config.yaml
num_attention_heads: 4
tie_word_embeddings: false
extras: ["shifted keys", "value embeddings", "hashed n-gram embeddings", "an embedding shortcut", "skips across layers", "capped logits"]
init: "uniform"
init_std_up: 0.0409
learning_rate: 0.00946
warmup_steps: 0
Each number is 50 + 15 x the weight over the matrix's rms, rounded and kept within 0 to 99. Layers, rows and columns count from 0.

# layer 4 MLP up, 320x128, rms 0.234, rows 0-54, columns 0-127
48 63 49 37 80 30 43 64 50 43 70 39 56 61 32 35 30 39 48 36 62 29 61 54 59 38 63 68 45 52 59 51 42 51 44 63 32 28 47 60 39 39 41 53 29 48 66 24 64 52 71 39 56 55 54 40 79 39 49 49 58 60 62 57 43 52 18 42 60 59 51 58 55 57 63 50 48 39 46 17 42 57 66 43 23 73 40 50 28 44 39 30 47 68 54 66 47 65 63 49 60 60 56 46 90 52 54 51 76 40 38 45 66 35 63 59 30 58 55 43 41 68 48 47 38 44 44 58
42 40 54 20 50 72 62 52 34 49 58 41 66 63 50 52 40 49 36 52 52 53 61 55 46 51 59 76 40 31 64 67 80 49 47 52 46 52 79 27 54 57 59 56 48 39 56 47 61 37 54 49 43 32 46 57 50 67 51 54 53 63 41 66 47 53 76 51 16 75 38 45 30 53 39 48 81 57 72 60 53 51 55 54 39 79 59 39 59 67 40 57 40 44 31 39 54 75 58 28 25 37 51 32 56 45 61 57 35 14 49 56 56 59 50 54 50 36 53 64 71 46 32 59 47 39 49 34
59 54 64 58 54 58 58 44 52 70 31 52 29 41 54 54 19 71 58 68 23 70 27 47 62 40 39 41 41 31 50 48 52 37 41 58 28 56 48 63 58 32 61 56 58 52 26 33 51 65 38 56 31 37 53 61 51 33 37 67 38 49 68 59 41 60 60 47 58 68 45 46 63 59 16 50 36 25 35 52 46 36 37 77 63 43 40 60 67 55 43 43 64 35 47 59 39 61 50 70 47 12 79 34 50 67 44 55 39 85 28 71 55 20 45 51 32 39 41 42 62 70 44 64 75 45 53 77
62 49 77 47 45 44 91 50 42 43 71 48 43 52 55 46 38 51 74 73 50 44 51 25 71 88 38 59 56 38 48 49 64 46 57 75 40 44 19 55 35 67 59 43 30 36 29 74 71 58 62 63 46 48 53 64 45 49 47 41 64 32 40 56 31 50 42 47 48 46 52 48 26 51 54 58 42 58 44 79 61 24 60 54 60 40 60 60 57 71 60 90 00 47 57 64 53 56 48 55 49 27 38 76 43 40 50 55 25 73 52 50 55 82 42 62 42 37 42 09 29 67 52 23 43 68 62 52
51 38 53 24 44 21 58 57 50 44 53 62 43 34 61 70 53 46 52 18 37 64 59 60 46 32 49 69 44 57 58 55 70 37 41 29 28 59 42 54 57 47 52 36 58 60 68 55 47 47 62 50 38 35 54 26 41 51 48 51 23 63 62 54 69 48 36 46 63 71 48 37 40 60 73 57 38 39 29 53 54 48 59 50 53 46 70 44 37 54 56 43 65 49 45 48 24 52 39 59 41 50 43 30 47 58 32 33 47 38 69 49 70 39 34 57 73 63 68 38 56 54 39 50 61 60 55 30
56 38 34 47 78 43 80 57 59 47 43 64 43 37 71 44 41 47 47 48 50 52 54 59 48 53 66 80 68 58 52 71 61 68 48 36 60 50 33 67 52 57 74 31 52 43 63 27 68 34 44 52 59 30 73 38 32 50 31 71 37 58 39 44 42 38 63 47 35 69 34 70 40 31 43 68 66 66 67 68 50 55 23 37 65 36 45 35 37 37 71 50 73 70 40 57 28 18 39 49 44 75 50 66 77 55 55 44 31 48 58 25 66 36 36 50 40 26 63 73 41 56 71 18 54 44 47 41
63 48 38 51 55 57 52 40 72 56 59 97 53 44 56 48 48 70 45 59 17 58 38 99 77 31 44 16 67 56 46 64 50 54 75 42 48 70 40 61 51 45 48 43 46 50 44 53 28 56 70 04 36 66 68 74 34 45 62 71 53 58 46 35 70 63 72 46 75 44 65 64 56 43 51 21 27 86 54 68 60 68 51 62 04 37 65 66 39 46 65 60 59 54 66 63 73 44 76 46 55 59 43 73 48 57 47 56 39 62 31 44 75 77 68 45 50 57 36 56 24 85 83 37 39 83 82 70
47 65 72 51 36 37 34 58 49 50 42 39 50 60 31 53 51 43 52 50 40 55 55 64 38 51 28 58 60 54 57 65 68 49 31 63 45 57 58 18 41 73 44 46 49 41 33 61 39 39 86 46 39 44 51 56 35 58 56 46 52 51 65 72 41 42 49 52 54 67 47 57 39 55 46 54 73 43 47 58 22 26 66 23 47 58 33 44 41 42 58 49 57 39 58 57 60 53 45 62 36 32 52 65 41 47 53 35 51 60 28 34 69 65 55 37 41 50 47 45 60 53 38 67 42 59 82 47
56 40 99 42 49 57 65 45 60 54 18 43 43 34 42 62 36 45 96 51 55 65 30 37 72 51 60 58 63 36 59 53 62 44 79 43 36 32 38 59 46 72 34 51 71 68 59 63 50 30 58 27 47 60 63 52 34 27 37 69 44 37 64 65 68 65 52 15 08 18 52 67 96 45 35 52 39 21 48 79 35 74 51 81 45 49 61 42 36 57 28 48 43 39 43 41 45 85 78 38 58 64 30 59 62 54 58 37 56 44 55 56 81 50 43 46 48 54 60 41 38 26 33 55 18 53 20 46
60 21 43 69 51 72 41 92 59 63 49 51 42 45 66 33 41 69 47 51 31 19 68 52 32 29 80 40 54 62 53 49 40 60 31 51 25 71 65 36 42 62 42 65 54 59 26 41 27 51 44 43 40 52 61 31 38 51 58 41 48 47 52 24 54 74 64 56 91 67 51 70 60 39 68 41 66 48 81 38 68 50 54 46 31 57 61 18 37 52 59 70 55 80 22 52 75 28 52 62 64 63 68 41 52 49 50 37 37 83 58 48 50 60 50 42 71 66 40 40 69 32 34 58 30 37 44 22
61 54 37 34 85 42 22 40 75 60 47 02 51 70 49 47 37 20 37 55 47 28 48 86 67 53 30 66 05 19 01 27 99 46 37 57 62 34 39 22 43 59 53 48 79 87 64 37 30 38 67 76 38 38 77 11 60 63 75 30 47 43 14 66 34 58 26 69 66 35 43 43 53 44 20 79 29 44 31 55 55 40 51 49 49 47 99 59 28 53 49 21 57 50 54 24 67 43 56 42 67 34 52 45 39 51 35 65 36 21 47 59 27 51 46 72 46 54 40 28 00 65 49 65 68 62 41 32
37 60 38 58 55 64 61 56 68 65 69 42 20 54 26 54 37 69 43 54 12 45 55 10 50 28 58 66 42 59 44 61 46 40 58 25 57 49 32 42 43 42 42 44 30 99 56 19 50 36 77 61 41 65 50 53 41 36 44 90 62 50 56 58 43 60 57 19 53 64 38 65 33 51 52 82 52 58 50 35 19 67 73 52 52 68 47 56 63 30 26 61 32 51 12 56 42 36 47 70 62 52 30 44 61 43 55 65 54 61 77 48 53 51 49 49 51 63 48 71 43 55 44 50 54 53 44 62
36 18 56 24 54 29 55 69 09 74 34 15 32 42 57 23 65 65 57 45 50 67 49 52 55 31 60 39 56 70 52 70 44 47 46 45 96 10 60 55 40 29 51 63 33 43 77 32 60 51 56 50 11 52 12 52 64 54 25 71 70 63 56 72 60 63 35 21 14 40 49 59 37 39 46 55 10 58 33 48 62 66 60 66 12 86 54 72 31 71 53 56 58 57 50 56 34 67 42 38 49 32 57 45 34 74 55 96 41 42 71 55 34 60 27 43 40 58 74 42 72 52 29 42 56 73 25 69
38 53 87 30 54 52 49 29 54 33 28 16 44 37 50 52 49 54 55 23 56 47 58 29 44 32 45 57 73 48 71 58 59 55 47 20 59 58 78 55 44 56 42 67 57 55 40 51 37 83 51 51 58 62 50 59 51 72 44 37 36 51 69 39 65 29 52 48 54 47 65 66 47 62 68 47 74 61 29 41 43 36 51 32 51 32 38 27 55 44 61 52 51 43 41 41 33 29 52 39 62 46 32 24 43 72 37 42 56 58 64 63 22 64 47 62 30 55 45 46 58 57 44 45 57 59 34 52
64 56 32 19 36 48 46 80 61 67 48 43 33 44 40 56 27 31 51 42 43 32 52 47 62 26 58 48 69 59 65 66 54 58 72 45 43 44 73 37 60 57 20 45 34 29 44 38 24 49 51 36 49 46 53 30 38 31 62 57 61 36 54 65 35 29 42 61 39 36 50 69 58 42 45 39 46 62 57 46 45 41 43 44 59 71 32 48 30 63 46 46 22 42 13 57 48 58 53 56 64 46 36 59 20 64 36 47 41 55 55 40 67 36 50 69 36 10 26 65 60 62 36 57 49 42 33 53
45 49 59 54 56 48 58 41 69 48 12 47 58 26 51 62 57 67 47 58 61 45 56 57 56 40 65 43 60 63 52 52 60 60 56 39 58 43 68 44 48 61 46 40 38 54 54 42 52 38 42 56 52 44 29 49 57 58 51 32 55 57 84 57 66 69 70 41 59 31 69 44 32 63 41 36 31 51 46 59 44 58 41 20 47 42 52 57 37 43 38 52 65 63 40 40 55 58 54 48 42 46 46 45 46 69 36 38 48 52 49 54 38 65 32 56 43 68 37 59 36 49 43 58 60 11 59 31
59 61 45 42 79 22 50 46 52 47 30 62 51 47 53 43 39 42 52 47 48 73 43 45 32 65 51 49 83 41 45 50 45 56 46 39 06 50 48 59 48 33 39 39 38 20 29 04 63 36 68 42 39 39 52 54 50 49 56 69 30 45 63 32 51 50 68 37 60 58 40 41 76 47 49 57 41 64 32 39 82 44 68 41 35 51 60 65 45 51 64 37 28 21 32 63 45 40 14 18 43 37 52 50 79 21 44 64 25 61 62 63 48 42 45 44 56 63 46 49 45 42 75 58 57 32 47 51
57 26 53 39 45 64 58 49 38 41 26 50 54 59 46 46 66 87 43 72 64 44 48 52 10 69 43 55 80 53 65 37 52 43 56 61 35 53 77 45 58 60 37 49 44 30 70 56 44 63 45 71 54 71 50 34 46 57 14 45 50 35 53 25 53 39 46 43 39 28 49 42 74 26 45 72 57 36 35 64 55 81 60 57 32 39 39 41 43 56 57 37 33 59 66 87 85 60 43 56 44 55 60 46 60 43 42 27 42 76 38 36 18 44 29 51 55 30 71 28 83 62 68 32 62 44 78 28
83 54 80 63 50 47 60 40 44 58 55 23 71 55 32 46 39 68 50 88 48 49 62 63 57 22 55 37 48 42 37 53 37 38 67 58 67 44 72 35 46 36 44 45 40 36 24 70 21 48 50 71 36 42 52 50 47 31 32 56 56 66 27 30 45 83 52 84 54 76 55 49 73 56 49 70 53 32 31 28 57 50 39 50 24 70 22 43 38 19 17 68 69 36 74 84 58 17 47 33 57 70 74 67 25 32 39 71 51 43 53 46 49 62 53 31 40 53 44 54 91 48 38 58 65 52 55 29
50 30 44 49 52 56 53 91 65 48 73 56 64 39 42 51 79 46 41 60 39 57 25 68 41 61 42 41 46 32 38 57 70 72 46 43 46 75 52 73 45 38 31 69 47 83 33 58 28 73 54 53 70 69 47 68 55 40 45 50 54 35 57 45 68 55 47 43 22 67 46 44 74 32 64 51 65 77 58 55 55 41 68 46 74 61 79 36 86 58 41 62 61 53 56 33 43 55 63 49 35 64 39 42 48 58 37 64 63 44 53 43 53 35 29 55 48 52 71 52 38 45 30 57 49 42 24 56
43 61 70 26 57 31 52 24 42 56 32 64 70 53 42 42 35 47 42 56 51 72 66 71 83 48 54 65 56 65 52 68 35 70 54 34 64 43 46 59 23 28 47 55 47 29 52 62 42 60 66 49 52 58 61 44 64 54 52 25 42 42 44 43 48 74 59 38 65 60 50 54 60 32 41 72 28 32 34 63 46 35 68 62 61 63 41 39 66 43 48 68 57 60 33 38 47 41 67 39 47 32 60 12 50 63 23 63 46 13 60 69 40 51 86 65 62 47 84 46 52 46 49 64 39 41 52 27
53 75 52 51 49 58 49 56 74 61 41 59 71 39 85 88 47 51 57 38 52 62 49 42 57 11 39 50 34 42 34 59 55 68 63 48 42 49 38 23 51 50 36 61 37 59 28 45 35 70 57 27 58 55 29 63 10 36 42 50 42 61 26 58 62 56 43 41 56 46 33 63 63 34 31 61 23 16 71 21 31 13 52 41 53 56 49 38 72 43 68 36 66 68 61 68 57 50 21 46 49 55 58 70 33 85 44 73 27 44 49 29 56 56 55 57 43 60 66 29 32 40 36 44 41 25 12 60
23 38 51 75 28 38 54 41 56 34 26 67 26 88 48 32 69 71 48 42 40 46 45 35 43 27 49 53 38 57 45 31 52 56 72 40 79 63 62 44 36 45 46 71 47 56 33 47 61 57 54 57 55 24 58 81 30 61 42 80 60 43 37 68 32 40 31 66 40 53 47 51 59 54 37 68 28 31 54 55 65 38 52 46 39 53 71 36 62 52 57 51 63 70 30 59 39 64 79 45 32 13 26 31 62 46 40 35 72 25 52 57 49 76 38 62 44 64 39 54 45 56 65 39 46 45 30 46
44 65 44 55 36 18 12 26 67 33 50 75 56 67 42 28 74 28 31 39 42 50 52 56 51 37 62 57 63 56 41 43 62 41 70 93 49 30 84 61 64 55 35 37 29 53 56 52 23 57 53 55 54 33 31 55 53 41 28 19 44 42 43 50 73 40 46 62 24 45 28 49 70 70 56 57 63 67 48 45 34 83 65 65 45 78 61 56 63 44 14 42 81 65 23 38 51 34 43 57 53 59 50 60 52 15 67 31 52 37 36 34 87 61 74 37 59 49 28 52 38 33 54 48 56 49 32 46
49 63 42 34 43 60 77 85 26 38 52 43 53 21 77 42 50 44 52 79 49 33 31 67 68 42 26 52 30 59 60 47 41 34 44 44 54 28 32 35 62 64 37 59 47 56 36 90 67 52 31 83 39 46 28 51 34 45 61 61 49 59 45 83 43 42 34 45 46 65 71 58 36 48 66 55 51 46 48 64 68 61 44 56 30 77 26 37 36 48 39 41 50 59 47 50 28 56 63 40 44 42 88 58 80 47 64 47 69 57 74 29 61 63 73 54 45 61 37 45 41 22 22 52 22 41 57 51
58 58 75 62 53 40 35 56 58 64 54 71 57 30 47 43 33 17 50 59 59 57 31 46 34 59 17 42 67 42 30 63 56 35 35 56 51 18 22 38 56 63 41 35 43 64 56 52 48 51 20 20 48 60 73 46 57 33 46 49 68 67 46 88 49 57 68 73 58 41 52 53 45 75 50 72 68 62 69 53 51 54 47 59 52 44 16 50 42 76 53 74 46 77 55 29 35 48 48 44 31 52 61 26 53 13 52 32 23 82 48 62 51 28 50 27 33 69 65 50 67 63 51 40 28 42 41 14
46 47 34 29 56 66 49 49 44 37 55 40 74 72 74 49 45 67 55 69 36 34 71 57 50 51 35 50 46 26 53 30 53 52 49 67 61 60 26 50 46 58 63 52 64 58 73 43 56 56 45 68 68 67 78 65 67 70 70 45 57 47 67 50 58 67 28 40 58 37 23 30 58 40 48 34 52 24 65 28 63 67 66 56 51 57 62 48 38 72 61 37 46 52 13 50 51 35 39 63 58 55 49 49 48 60 43 49 39 46 38 64 61 62 53 51 39 64 44 64 67 49 30 58 60 58 74 31
58 19 66 72 22 42 73 94 49 44 50 54 68 61 48 52 42 32 42 29 28 58 47 59 43 07 30 49 56 46 41 40 50 58 54 59 32 51 57 36 36 52 54 65 59 64 17 53 49 28 48 61 37 46 41 62 51 62 43 66 37 61 68 00 39 43 54 68 37 30 50 69 69 52 53 51 42 66 45 68 73 61 48 72 55 65 78 17 50 38 49 35 58 70 47 61 43 28 68 27 50 56 49 44 56 42 46 26 60 38 47 52 43 49 48 61 81 59 70 53 58 63 53 54 35 44 50 58
44 32 72 44 32 47 48 31 47 27 63 43 49 51 38 41 70 82 70 80 58 61 53 53 42 13 57 33 32 47 43 46 48 56 43 41 51 55 60 39 38 43 49 40 49 42 60 40 57 51 50 60 31 39 50 61 49 45 49 47 58 37 29 29 40 51 55 60 61 74 53 46 45 38 65 40 41 46 24 57 39 50 58 32 47 37 41 27 30 40 50 60 27 53 57 47 50 76 58 65 51 49 36 50 41 41 59 48 61 55 56 57 53 60 56 36 57 56 41 69 44 18 47 52 58 40 71 70
66 31 82 28 69 69 45 66 52 74 73 72 39 52 60 57 36 61 61 61 90 80 58 35 74 27 68 58 38 56 46 28 79 43 68 62 38 65 80 31 51 32 44 58 45 44 27 59 46 47 79 42 41 52 56 58 49 42 34 49 86 19 47 83 25 43 49 76 36 29 26 63 84 35 33 58 67 33 31 48 60 33 66 46 43 46 51 46 45 66 45 40 21 69 51 59 61 64 72 79 75 63 34 62 67 61 60 16 23 57 55 55 48 56 43 79 43 58 62 58 61 57 26 55 59 57 66 41
50 45 42 41 55 42 41 43 34 59 61 45 49 93 54 34 59 49 39 71 56 44 73 80 90 47 47 59 28 70 57 63 65 38 52 49 50 64 57 50 35 55 37 42 29 53 42 59 67 47 48 59 47 23 37 27 59 40 50 59 45 38 63 66 60 56 91 60 75 74 50 70 22 40 40 59 66 44 62 81 58 52 37 62 43 29 41 57 29 53 68 48 40 45 40 54 82 68 38 77 49 47 68 51 62 50 35 31 74 81 38 62 54 48 43 65 42 33 29 59 61 59 63 35 57 41 35 60
59 58 53 76 56 60 40 71 43 61 47 43 67 29 46 62 49 47 54 68 68 60 44 54 62 56 42 27 36 52 44 27 56 47 60 65 42 59 27 55 33 24 53 32 33 20 45 51 65 73 60 56 59 35 45 58 49 61 43 49 39 65 58 19 70 43 69 75 70 20 52 53 69 59 66 56 35 60 42 57 58 28 68 40 55 63 46 52 60 34 56 43 66 45 44 35 47 64 45 50 57 30 38 37 51 58 47 49 59 61 57 48 59 74 51 38 66 50 62 72 41 39 36 51 64 38 35 48
61 67 26 20 65 45 65 42 53 49 65 49 53 31 59 43 58 48 59 68 55 94 31 50 82 54 26 49 51 71 49 48 16 50 77 51 30 66 50 50 63 63 35 69 41 31 74 31 44 72 49 88 42 55 54 70 53 44 36 35 42 36 54 90 67 48 27 54 44 36 59 54 52 71 32 40 34 40 32 42 35 57 66 81 53 61 80 49 40 30 29 49 31 78 44 63 35 46 48 34 43 50 27 13 58 30 29 89 28 35 40 53 28 26 54 85 58 16 54 41 41 36 36 48 56 19 55 54
40 24 32 28 68 59 65 56 58 74 61 44 39 55 35 48 38 58 48 49 57 47 57 42 21 41 40 19 30 24 43 52 27 38 50 74 58 51 57 25 59 40 51 67 57 27 17 61 36 64 43 37 39 32 40 69 57 61 51 42 54 46 54 56 48 34 25 47 35 57 57 28 63 37 26 66 56 27 22 33 55 50 68 70 30 69 58 58 45 37 25 66 41 56 51 69 44 58 55 41 61 42 37 57 55 68 32 24 45 40 32 52 84 46 26 41 52 65 62 57 32 61 25 58 49 48 50 52
61 34 34 49 24 53 45 51 79 78 39 22 37 23 28 26 64 43 48 43 41 59 61 48 12 42 72 47 94 61 48 44 36 45 55 26 38 51 41 47 16 66 42 43 77 69 43 44 57 61 40 66 30 46 47 70 53 45 62 35 60 66 59 54 37 38 75 40 65 60 40 38 63 42 62 78 70 59 47 63 68 45 61 47 50 64 19 63 53 57 18 75 49 51 46 21 89 64 47 46 52 08 48 61 12 51 39 62 51 69 49 47 34 28 39 40 55 64 46 21 38 39 42 45 56 59 51 69
40 56 63 73 48 66 22 59 71 41 32 53 34 47 21 52 39 81 32 44 49 31 69 52 47 48 60 35 33 81 45 32 50 40 37 47 30 43 37 53 30 34 42 62 55 42 57 41 55 44 79 52 55 59 59 44 34 10 48 42 23 61 40 45 23 54 76 59 61 70 62 24 27 40 58 52 33 54 41 70 56 50 59 49 50 54 58 65 35 35 43 75 46 20 67 51 34 71 59 46 58 49 47 69 59 54 65 35 26 60 36 50 40 45 51 56 29 41 38 85 42 74 53 21 45 50 43 55
41 37 71 54 47 56 55 18 57 56 59 48 68 38 50 36 26 71 37 67 38 22 55 57 31 66 37 53 42 51 31 58 44 84 29 67 46 52 78 32 67 63 59 53 52 54 55 54 45 46 59 29 28 23 54 50 35 60 75 38 50 36 33 62 38 68 46 69 45 48 51 50 33 44 65 75 25 65 28 37 41 50 63 51 37 50 65 56 53 64 35 14 39 61 48 50 51 61 64 39 51 99 40 58 54 78 48 36 66 59 48 65 35 62 62 59 32 58 38 41 52 52 91 32 66 56 63 99
50 21 63 44 30 43 40 71 48 43 53 60 25 64 44 50 78 38 53 63 31 63 55 17 65 55 75 65 54 76 44 51 83 30 45 67 41 41 19 52 67 69 18 63 55 37 60 69 45 63 51 51 57 70 48 27 38 41 69 42 56 50 44 41 78 84 69 35 33 44 49 59 71 51 64 13 48 30 23 31 52 67 61 73 44 58 32 24 55 37 50 48 54 55 84 51 73 70 64 67 59 78 27 39 15 45 60 52 29 54 47 69 13 54 23 66 48 11 63 50 60 28 46 31 44 66 61 37
22 36 45 68 32 49 61 55 43 52 50 44 41 53 30 47 44 71 54 60 20 43 64 74 75 51 76 50 43 60 48 49 67 40 33 38 60 52 38 52 46 56 58 60 58 53 62 56 50 73 54 57 46 63 67 42 02 94 57 68 48 39 58 52 54 47 48 35 54 51 82 33 38 55 26 33 44 58 55 45 58 67 18 50 53 38 41 61 37 41 42 34 72 54 51 61 26 63 69 50 66 51 92 55 53 38 71 39 65 40 53 55 48 49 48 51 58 51 64 28 39 57 67 61 61 58 49 68
38 53 53 23 64 57 59 20 25 64 61 35 60 38 69 65 42 17 62 52 34 62 50 46 48 50 78 55 64 57 57 37 51 46 42 55 56 29 54 69 31 91 51 41 48 26 70 30 49 46 46 85 38 42 80 53 64 29 55 53 24 26 68 31 31 45 47 46 45 47 63 41 63 36 49 59 56 45 39 55 47 37 58 48 84 72 39 55 46 52 67 62 49 48 40 31 58 68 66 77 24 32 27 74 36 58 39 56 25 59 61 49 73 42 80 53 30 53 63 35 37 71 52 22 58 73 80 55
71 43 73 60 36 60 31 25 31 19 68 29 81 74 84 45 68 43 72 46 33 71 41 46 48 56 84 27 42 64 32 57 55 61 38 34 28 74 53 38 32 66 55 55 41 61 55 72 37 42 22 31 41 51 78 71 54 59 37 49 61 65 56 53 73 60 53 60 54 42 37 50 60 39 54 73 52 48 55 63 36 72 49 64 52 53 76 26 48 49 43 66 61 60 49 15 60 29 29 28 68 69 56 37 39 54 48 36 43 66 42 34 57 36 17 30 39 83 14 55 50 49 60 53 34 31 60 53
38 41 60 30 44 44 73 43 47 57 63 29 38 47 55 52 42 42 41 39 34 47 38 75 46 51 58 46 53 42 51 63 28 62 69 37 68 39 30 34 35 86 45 65 24 34 77 59 65 45 51 49 23 65 45 80 36 68 65 87 29 26 59 58 27 55 32 51 74 58 52 42 39 31 63 41 62 59 48 34 48 66 72 29 65 55 50 49 48 49 43 50 62 58 75 30 22 36 51 34 37 43 71 45 74 41 33 44 54 53 46 62 74 30 24 77 32 63 64 70 27 80 54 31 53 44 50 66
63 37 44 56 51 24 55 23 54 46 43 57 57 77 47 70 33 42 36 47 76 38 96 64 47 44 66 45 33 49 43 24 38 42 84 82 36 60 41 51 61 61 54 35 77 58 49 75 60 63 47 22 61 44 26 44 51 11 49 78 43 35 55 76 30 71 83 78 37 40 48 27 51 66 50 58 53 87 51 66 64 39 52 48 37 58 38 34 62 41 36 13 45 47 51 35 49 56 40 72 38 65 66 27 79 45 46 54 46 42 46 53 47 37 62 34 27 28 43 48 56 53 71 27 31 50 78 40
46 58 00 80 68 65 43 50 61 56 51 52 34 82 27 42 49 52 30 38 11 73 53 32 51 60 52 69 47 72 42 59 50 68 31 38 52 69 30 48 74 66 64 67 39 36 46 51 55 70 39 50 13 47 24 41 31 43 48 34 41 14 39 64 26 47 50 58 58 64 50 24 53 62 64 56 37 63 70 35 31 45 58 53 65 40 50 43 27 59 57 49 24 73 43 50 80 60 42 42 67 39 66 43 53 69 34 48 79 30 45 44 36 28 54 67 57 77 13 29 75 69 75 26 38 55 58 61
40 47 55 48 45 41 63 41 57 46 36 57 54 59 31 44 53 60 60 62 43 30 58 79 45 55 54 51 48 34 64 41 58 69 63 50 30 35 51 65 46 51 42 43 45 59 87 51 41 34 52 29 65 62 36 45 50 62 65 50 28 68 42 56 44 53 68 63 53 49 56 67 61 41 45 45 43 55 54 35 22 58 46 28 26 50 38 49 39 44 58 53 38 28 50 53 37 42 47 48 61 64 44 41 24 52 55 52 40 37 52 67 54 28 47 39 43 67 53 45 59 71 66 29 33 40 40 60
47 62 69 55 40 59 64 32 31 54 84 60 48 63 50 66 25 53 56 48 49 40 58 43 31 24 45 45 32 71 58 79 62 32 33 57 70 53 58 64 41 35 47 47 60 56 43 61 41 69 50 76 20 47 55 55 40 49 40 63 66 63 25 63 73 50 33 35 45 75 61 71 74 44 62 41 53 37 69 24 44 60 54 43 41 50 82 55 74 39 45 14 47 72 70 45 16 44 54 47 56 37 46 65 46 29 34 49 59 35 64 53 52 46 42 73 56 46 65 42 39 20 63 43 53 50 50 60
40 39 44 60 45 76 59 61 38 43 44 69 50 54 35 67 67 46 66 38 41 56 51 45 49 56 79 46 25 51 64 58 53 43 67 32 54 50 71 43 81 50 66 80 56 61 59 53 69 65 36 49 48 57 56 65 53 63 49 40 34 52 29 40 67 51 67 51 55 59 39 44 49 50 50 41 53 45 30 45 60 60 48 37 37 31 48 53 60 44 64 57 49 32 43 48 53 72 56 45 55 52 68 38 28 41 33 42 31 56 28 37 64 26 50 52 43 46 51 26 50 51 73 39 41 48 39 62
64 60 51 74 71 59 64 42 73 43 56 37 61 53 20 51 22 64 64 54 60 64 20 60 67 58 55 39 13 26 76 62 40 36 43 31 60 38 47 39 63 55 42 44 78 59 29 60 49 15 38 67 60 67 48 54 49 69 60 27 55 34 58 72 37 23 82 53 74 45 71 35 75 55 24 59 46 52 20 79 46 73 56 94 56 30 75 57 48 81 26 35 40 32 52 45 73 60 54 55 97 49 31 75 62 67 58 18 79 38 33 61 65 58 61 35 47 37 55 37 39 82 62 51 02 56 73 38
41 40 52 49 55 46 21 34 47 34 39 70 67 40 43 40 41 54 39 52 42 61 62 47 46 33 45 57 51 41 81 49 88 50 44 42 52 90 41 64 49 27 20 43 56 40 65 51 45 21 33 64 70 28 41 48 61 44 48 58 36 41 35 60 42 22 11 69 38 74 42 33 82 37 13 47 63 20 70 41 62 44 27 32 20 56 58 56 49 53 23 28 70 68 37 62 35 43 48 47 39 38 54 46 41 52 29 56 50 36 51 72 59 59 54 54 80 60 52 77 48 24 75 46 38 71 31 18
37 44 81 28 50 60 52 15 62 94 57 47 47 65 48 55 63 42 73 46 61 56 57 55 36 80 60 66 68 66 28 52 46 29 55 32 94 64 45 42 70 49 36 53 51 44 53 39 62 28 53 54 62 39 44 71 53 31 55 09 58 53 39 62 28 40 46 17 18 54 33 34 27 60 14 63 42 57 53 36 76 57 36 40 39 29 64 37 46 52 57 08 73 58 52 34 36 67 23 33 44 41 25 37 68 35 51 48 73 71 64 34 44 68 52 39 46 23 33 38 46 47 61 45 55 78 12 45
52 53 51 60 35 55 38 55 55 26 27 22 39 79 53 41 36 43 45 57 38 48 61 45 39 32 51 29 24 42 35 55 56 50 59 25 53 57 50 53 24 58 33 55 59 43 61 35 83 21 59 31 27 72 95 23 44 61 73 74 50 44 35 37 61 53 67 48 44 26 42 56 30 39 19 99 79 66 52 21 62 44 29 47 59 44 57 56 55 44 70 53 51 52 48 54 48 74 45 28 41 39 30 49 57 55 33 57 52 95 55 66 45 49 54 74 82 38 50 36 53 63 70 47 57 72 58 90
50 44 45 51 25 47 22 59 41 37 57 35 67 61 53 54 62 53 57 28 45 51 53 60 45 51 26 46 25 65 71 44 34 62 52 66 56 35 53 59 40 41 39 27 58 54 82 44 59 22 45 64 41 27 52 43 30 41 59 59 48 28 69 75 49 52 50 61 38 56 34 54 79 67 41 68 22 66 35 81 73 52 72 62 59 69 39 37 40 60 43 43 41 43 35 49 69 51 67 46 58 48 27 35 26 68 41 67 76 48 65 41 46 49 53 56 28 66 46 76 41 54 42 40 41 37 56 61
31 24 44 63 31 58 60 55 73 43 52 53 66 18 74 48 61 33 54 61 48 32 58 65 43 46 42 53 77 82 47 46 53 67 48 32 49 28 45 54 60 66 71 46 70 65 50 44 58 54 49 50 40 33 58 57 49 39 79 30 34 70 35 51 60 20 59 61 33 26 36 42 43 38 33 49 55 81 38 40 40 52 51 59 44 55 67 50 41 44 62 41 54 55 58 46 46 57 42 66 60 46 51 36 60 35 60 41 64 31 43 68 63 63 89 51 23 35 45 58 30 31 57 65 59 47 44 63
41 54 34 25 47 36 50 51 55 37 40 05 82 71 45 33 55 60 26 59 63 58 87 56 65 24 60 45 43 58 55 58 49 33 57 61 51 55 47 56 53 37 54 43 60 46 48 57 67 64 38 54 39 59 46 55 63 76 28 52 60 58 21 60 66 38 49 52 44 32 13 59 62 57 45 84 58 23 52 57 30 72 33 73 61 58 57 65 43 58 37 34 48 35 43 50 43 43 57 54 39 41 61 31 48 33 78 30 32 19 39 49 65 33 40 64 45 84 49 24 47 37 47 53 38 40 29 49
59 74 64 28 22 64 41 33 70 45 22 60 67 74 19 37 58 33 38 74 51 48 38 62 69 34 48 74 64 54 46 32 55 43 48 77 82 43 47 60 34 62 30 39 56 53 51 76 50 56 34 27 66 40 48 33 46 43 67 79 21 42 09 37 54 40 45 61 75 58 38 59 44 64 45 23 65 61 52 48 54 51 58 74 39 72 44 77 45 42 46 49 39 65 43 44 37 19 65 51 55 54 33 20 36 46 40 69 71 45 71 60 76 59 58 64 59 36 46 52 40 57 43 45 69 59 70 43